config = dict(
    head_dim=96,
    norm_eps=1e-06,
    bias='all',
    parallel_block=True,
    init='uniform',
    init_std_o=0.00489,
    beta1=0.9,
    lr_head=0.0101,
    warmup_steps=578,
    decay_shape='linear',
    final_lr_fraction=0.05,
    batch_tokens=131072,
    seq_len=1024,
)
Each number is 128 + 24 x the weight over its row's rms, rounded and kept within 0 to 255. Layers, rows and columns count from 0. Numbers have three digits each. The size before them is the row's rms in percent of the matrix's.

# layer 7 MLP up, 2304x576, rms 0.0343, rows 1308-1341, columns 192-287
089:130126132149111124150116110089092122121159107129122119101121103088098174166120143092104142154125124129080147131106144139130116110144142159151136131098124141137127112119119137123111114132179142131136117137155098136136137140116137123084162115135149105128172147116124094106088131146143171114
108:126131155100145114101164132155119124132167146132103121116122156115110155141139129136134165115127131133087128122146125087141108097145137140105153109190132077067118140109159150086137092130108144120117149143117123146125114148153181112087126128104156128153105086123111126126098127112149114111
096:125143102094147100138096126155103154139146117133135149105120154172151129166139105130117141125120178153127131152138158114168097126119107135101147137132119176129085158112155139130129119107105148116107156133122121096163116125136119136066118168123141165129149136160142081090151150080126150146
095:112136133112091138142114177160151157118127122121107136112082140123104107155118119092106113123108145130099147158080141104176094093110129140113106125154142143102122133119136135125138142112107115176111104185132160110148097165142109113057154095142160101153125124138104123140112187136089145079
094:161131132145093104126108148092159108145117179175075080141140150144134141121123148140129178089130115158150157110071189119152120155119158161123082121125108119129118134131124175132114135173129165124115136116168178164112134152140097108101126133086160103166151127167090115111110107096149137102
095:146116130121118128107083150139146101147138132109123178126136094139137170108169158127133121137094159153080150094143134124103168120134103138112134091147152103106105162109151150111110098138187106134147123143166088099095132132126189160107127155113135124142159126102143122115144132104141128096
098:157144131152104104151140150084139101138141146124139120141130118127122146147095124120138170105183115142150171103110095135120131091102129134112140096104132143100119142083132148158159100111108101146118160112135158137165133130119169140082130114100094144114166131143140124143087092137128151135
112:113120163131083154107132168075163100123122093104094158153127129137111143145091136112104157165154137133128111122102135104125127108144106110112103096146136098115117143151105118153075155132104138105147146109176126167099114123174105143105146168119097147162122118151152141110118113116128118107
098:121127130144116128138140111151138134104160156073103126124127170101129135139104162149143163126177120124156145156122161146132120142177160105110115142129095179146143135152134166113109121170159118127130108138128124193135129177108072124111106168095152106117128144157100128158127097160136128147
096:162124129118135124148157121104172090159172130143154119135143106148116119137130168143125110117131151133117133117107139130149145140087125127106149167095162144105135135140129149135125096122145138128103134122149078129142143089148080133070117141116146123141107143148167147122127191110130148122
090:112142125164134137126083094118112122083111121129118131135097121142119149143105143137107150161126142162136160153110112148160062145081075113107131167118111158137152137155086100104122139159159141160107141123140140133116125136144161139122147153130137117192115129155170149113129128104062163102
097:129102127114118163136102151135112092162136121130106162108103105112092124174107136137087151109085118143103149116136190145112084110139143161137126134113112135144134118106155099140131104100094158088114102135135107130123167130180123138117192088135150126149128099127167154137117107125142134134
096:138155132142102106114093114131167142160189104080125168136118107135157131099110129121127119106111144097140112157106148134099168133143126141114155129129154117169151101121170127178101163160137154169105091165094150120137173093108117130120109101154146107152120100122135118237139121177063135118
106:145086134106106130136086137119149100091096155141129088145154162076134155121099158061099139165154140128145129171075105119150147103168135154132120130134094125065106184146073093121164137115130132143116140139111089172141114148147117152129109169154128126122114104168156139101100112111137139093
103:160136137103115119138108116092083141151127163107110115130152107076093124105114169123129132149149155126134147089111139117156093089104151190083120145093112140092163146089120126133101134120135099129172144072157081118116090133145165136132152143112123128120140137135094117158112153143165158137
107:105131103109115129112117111105121117128137163127127135113108131144120124157073107107073130150187138108176138128079123137139181155152123147099170148168082143102076129117126136102148108146095162119098120134155117144140149188137129115100157166102167135180102143128148137106092133128158124107
098:111095099110097106141110140126082108150113139149112131112121122168151085149115110156108132119115121091102070127119148158157168173104126121127098124124148139130183130150154137160136160172093179146105132139127125125127124137156098156106151165129124147093121121123154150124114096105109154083
094:109106101103081135114145076103115109105116114099133142123114131114141152110124164095149102124128136188137121116039143126142143153121126098099117128108108091127118152124189113161177154175163157109118137139102126129115136137161113123107154148111142109135088155153135128148094092134110117114
093:151077133082137120098106103128116142114139158150159151111108115148106140168112149127131188147115143113147123116144094143111137137115073144131150129142175171132079157089108143158140141167097113119164120127108103143194104146139135120101092161156120126115107131168132111105135120126106141156
097:115118153153129093166130143101094133120162142110111147120125100144118161137111086097087143102114124170136163175116147149114119139117131156126129124126100125148126167125137101118100127116147127110119102108146078142162174151109103129081131127134091161134167117136144124120104144081073153063
099:184146155130079116099175154104163116151121147104113118128133137097106090118125195162161141142143164157142068146128148117154100142135122120100108059147175173117128137116162105148108119117133106157108171123115129095133076114137109144134133116120183122163143113115121122170121160112120140108
091:132127083154144117120141143120127147160159167151134142113104111121138148092184115094121155135170110115096176079098129130101079146100106176131094121155143116130119140158124166141128158127120111118124163154111131123104116150155115165126161124143120123116107128124175088143121115113149153155
094:130087086122134119121179154078116150152133107129172138146176127085145145172097107119128156137174113114162119117140184121137109178108117134166150140126125104122127086142111128191135141156160143174102131090134115133089126149133091109125100121097126135160134175112132213114122127125101114160
094:193101083142091117148121086113155089108150134145122151140138082102138135133129123146155154151131156092101124112075151157097106123129186148154116077158148137099149130114110110119075101135169172107111130126118113079152133136130123123135133186152110075168113120149172157100124160162122082138
101:124107147128112122114186153145132081126088110144171111124135104097127184113170118122092130117137129114129096138143131166148099118110095122136118119103115119124083153150073138116144135121167124092116151135148100126120137118124086137099128101136168143138151105165139119111110110109057135133
100:140111130149094128126184162111135097170144101134129138113128105129134166106174132153151144112138127133152140123096125178118113101093113105111131167147156116110111103129130115092090118111129141112161125124153125119182135169138143151110091094081112115113144104122136086151116176140127142134
096:170118129148149114135136148134154132124094150086144101153098134140121170139131141148128164153145121113172099124146098099125123139146042118116157156104105119083103143134128130134171118130103157105125135119137167111134114149127159122115112108126140134125100156138169123164148134163155139162
101:124110094114137120126082166125119160119147179113129171132142109140123110134147110127103135149109163111144193164127113152142124128131145136112133142104129110131115122157138166196133121113138164116121168081157121108083144114110158133120133078135086136093152157148092129134114103116162121086
098:125111094125119166102114132117133115087114205090137153124144106142110149143120177129101142105134146139111096084105138145156135106166071142098102116083130117125110113157135175130144110140175147112149128127132106129124102124122138186116158133104156180110130114129129108148147133153129145144
098:125117096149097094114127093100183139110118177132107148127158111172133154110129115104122127143138102153163139111088115092126130097097076171120152108106111157134128127110130129144124134163173140085152119101147142114142101154120121135098129127119161118147085141149149134129130084152205138066
096:134134113108154128121143130072114159131139163130138090135136095129111139087105103176150157151137170121147149180099110135148117118106152113109193116117120165142124122154168102157118138101140139126115071144165091132160126107125126108122116144136122125125112177185135160148156107131139142134
109:150125094127109152128150083105177090146146129073148086097126142110130139149120130151121132162163121120119094126114145145107125126127174175122155145128128132136127114112145123095122117141172106115160092118140128111136132143147094093122129127210116200120143147141112093131085139170108132118
090:134108099139088113137153123108151115142124136106174151139103132166147145123108138157169108150136127127144165089102147139130166126138120117095103135109094166106140120158154163099131158112107152163136138167148100132151135123148077120120152183148156141129132135129097082161100135122120120123
103:136107089091142117122111112133156157101143149134132153147131125160140127127126094115083127128141117134160145175091140131169135120079120132112147167138121126121130161134117143182138140160122153157149168131135146113186117112146139123151160143123148143150122100153094142145113132154140177081
# layer 7 MLP down (transposed), 2304x576, rms 0.0336, rows 1308-1341, columns 192-287
091:124112125078105136101116105170116134115100126100134117158126118129119096127118149143127140149161101103154175085155123101166128135179128103132150178153133134130148112130137098106153119111101131095081107089129184132108132128086108150162163132137104172127135147124099120139124155130143096150
099:144122100180131144121151151131149116128103118179118128114133133144151155097132123125137125179063124156136126109148134125154112155120151104101152091089140142153096135152129116122150174109128153118092141146146123104064132142121102116136104143171153125109147143178135127094174140069108128097
101:123151123141110092131186164115114143123136124140101123132170116103168086100122111108126168150158083147159129104129115120142101135167126169095124130113116162110142153088122151151143089076156113182104119149156110131115123105144138103110113085103181124169179131075112129169125105099166109144
103:131122104130121130139116128184090145161139144119146134124116119135107180092118142164155128090082137136117085132102153084136134139107131135151140120114172091081114169087171137103114154088116105130172112174175116173112133106115128175146144176149152091119114154131120099121139097150132132134
110:084118161126134120121118125126162149145109133147123096137111096082073160113133105126067152146088126123117147142121123092176124103094127134131176087167124108144143138114184092098122115116118143122178183122176182174111102168115090099115132102135105119125136114126081129124113150134109108045
093:137137089119174101136121120168097145084113105120124118131154122121135113097138136107090121136106122118162099116109133093157112180125134097177114122144099103124137131170124114120163172158099113111121172126090120160156160177135113120125094136126118141121166131094150112128120150106136170149
108:126149151109133131101111136115111115079122151172096120121119103137136161149106142148109153118097109129179153119102108152134083124120103166129109149114154134105088101106144140088118134124161144158137132161068138141139136165146115147142141113132152084123111102145081115172121114137129151142
103:139106154157110145139147130141127102139173122143106143201161118129091155098101119170136135152105148115137154120145121142152093137106103112116093161124149133143186135132110142176163147133107133093150115097118110141093120129172119104100127141130105115126154150090089137120110142128182119161
094:144138168132065105128132107159135161144105143160094100135151118143098090130120122097141078136124162118142159125103128150139101140156155090134184122127114065166121143169134118116126103147166141154092098121184124075163131123139117149130158122122110085142106157110140113127140110148120140168
095:148134164081085120103141163155108131123127126110162119144124124117115098122137192105139125132145150118140092153127088148120163119139125131118155091150177164120187121102165142097094146136130147155139096137124143169091116107120090151132110126148091085137193115155147175116113142153091115148
104:128138097131183105123111126145141143109120124117178098142094100108126158151115141146092138145151099137128176128109149125193155160097069126121178101120128169117144143108117117123153144124181131106111134107084168119152156110141122092109154123110125170156070149123159112130100108163129108137
089:112125120093134114157153135142139147138107121143128111107131121136133194091131157156149135090172139126170135176092081111153171149113097101111161175123117136140119169160128174129122133139130130140183143140093141103123094139118144112132100169113121118139122166112093091142145128145100114089
092:130106103119115165144134133094101114083055168157121091112158176112109152172112131105145136192147093145110123114147130142166079132145110127169093125113148153109100157177122131084165127131130131068115127104136134140115126126185144127135142132105112163130146140198141121063112116064134141116
096:112130112123084155124147113155135110134172132125120110061088132138127156107145139179145151101164094109127095124129099183100093136154138127172135122097104135118128121142106150080123148133162149149129087143123146093132152151111137134118152155114143136139153119125160106101118143141161112152
100:148120109124195139095099125141092173143153112139144156137137161099112117172155134121122123135082106140126117145118132135163089100108131142142121117140122165138102162132078156153088127114155129140151142094130126100113130139109134130126131118144120112105131139088121145151106076099186126105
093:193168133155133170149136160136124149133130152152088168095152155115091178117104129138135131128141127164112157140137164112125122122097123130183102065100132119121152103152120119113110129119149144096118114146125150091133168121113120116137104144124126153110142127162108118155160144144143132154
093:148099116149150142121134142134148120145136084076147114105102095096142124117163109112123092111110135124110145100096159108182153123139123121161111134160102119113091149088138075148117089135155097122131136146134119164115119125116156151128100137119142148175126183131128144136114124141121107102
096:109119114111159113080134157108145145096152107109124089109126128124198115171114101128146151137118126135159136129144124113129135114107123119112123133103143131149136076145063138156113138096136140172193110105136107131190124090112155083091114127153111165183158128127118110131149140135142145146
108:162135105111128131154090170120142182097145134114092132119159077103126112133162136112112148125130148150115151111134076134162146065124147128138116111077093131153128138119107158102144123129169132121148126114174125158128124096144117123131129115160137106095165117137108101117146138100109154127
110:107147165167168139124180091098150126156148096148125134138109163154104180129141137092115111100123172158125160113118102113151145122077110138120157140128155180113148122118140122102127124090181149096110184080136153167093201150094170111095138133134124139123178099098130158142101127135139117114
098:115144094100130127127148125113123191106142112103171151119134140130136144139112128110142155098101149133112107115129105094108116128127120167138138132115104093102127138105137126107131106098132121160113119170114147108161164173120133114132126122153115141115161157116156127116137116098097107133
093:142156144126113133181144151132134121116127149139146143120143114097127113135125148132107121131067153109120088152132107166097179132164129133144127088146112112138095140145088109105150131160119132140131134124158152152107118199079146134133086130112111149161151110107147143113131185138091114068
089:160153150122094134123107097195127064077119123099056114122074110156108151137125154138081113164124137137091126123077119163140128100143149095084123095136131152131103135117153152086105120127118129119201111157119133133178124115148188191109141156148136116118144126161138053120119161111140137082
100:137148174107133124155112162157098166170108125093177139137120125112124093170139168143095081118131130085130111151147125099137154125186075155117122092124118123068133148127115123128110126145163159122129141142126140109126119115111173106163143120147138170149050134091138113135121092110116122097
100:096094145109160162150087118150137157120126093164155093122131108134171131136175132112150114147091078090124208128150147177133136101132156140143115125138144163137165122105135140193162106143136142119146112121112128120113144153080137113103139094137095128162162133113145170158139140089119130164
099:120168141126108113093110151113148180110126167128091126110143112115139101163116119091102084156091125116091098137132104108152175097151135141120122145098111170113123099149129144176136097174142126137131106126143098102103151108133075122120149139115134099110148140181114154128155109140128126093
097:095112141117143149127110171141097118092153111141074126131127163090143162172143160116153156122093137136119144135107158168155130116123166122114138120134128144164197135101095159103105147144173126134141123138089091155103108095140120154115162107117134102136147136150103160127156163108097165104
109:118113099121173138156154149153138127145142119106125111115102147113108120114133139139152176116154157141151111115133122132108153145090160123151173115153128112098134091146122102124136115064145090129167115086128115146114137146099121102105138108172113131103105134142113114116110131052100141134
096:156139110119158150126147134125139097143160098131095154173121171081168094123146117160139125107085116133171131111124109123115120152125166113145131116157133145115125155150109106122119123124116122134119137091151108115128112134134124134087092097114102060194126114154173172100162114116108100115
093:090121119140115113140139103178146092122130138135142121143140137154109119128110146123123115117126117100105060119103120094108105106138105169132098070127116133121108114086109110091153120108101097118137081163150119155133160113107137134126155085178134166094140099116149096129077127140165170126
089:107125134176138122132140107098116139127096110137151135100113158123131140140135086129110100106098132160085141109106099127168087157096149100140119133087149130162144129159187108140155175154083147103175126106137121133119122126086139132128107096100150134134117111124184152133127121131148165126
105:149130137135137137135134122140130103123119133170137089143135072169122113118106133131122122135159126089156132124156183133097151167092139146127097135097142125125151125114133121138119114138107140108157127066160115085093170123183108125106085135123131127100132114143116131084109140149104132113
088:128121111132130113160090120165111147112137133099178127094145096101120140142083109113147118125125141114169100131107117097140094126154171178113133141106123140149099146086124122106148156088100121157116149110158139084161122099137149117142140091146148134095122109113148108094120085083141121107
107:133118128104126125115161135146151166140135092117165121143169093167084068107128104078115112134138092143139131121132117129175121102094129118121155142144120153107155138169158139120110133113093093173104139090152129127143133153124106126137130118159152092130108147130099131131130119148047087165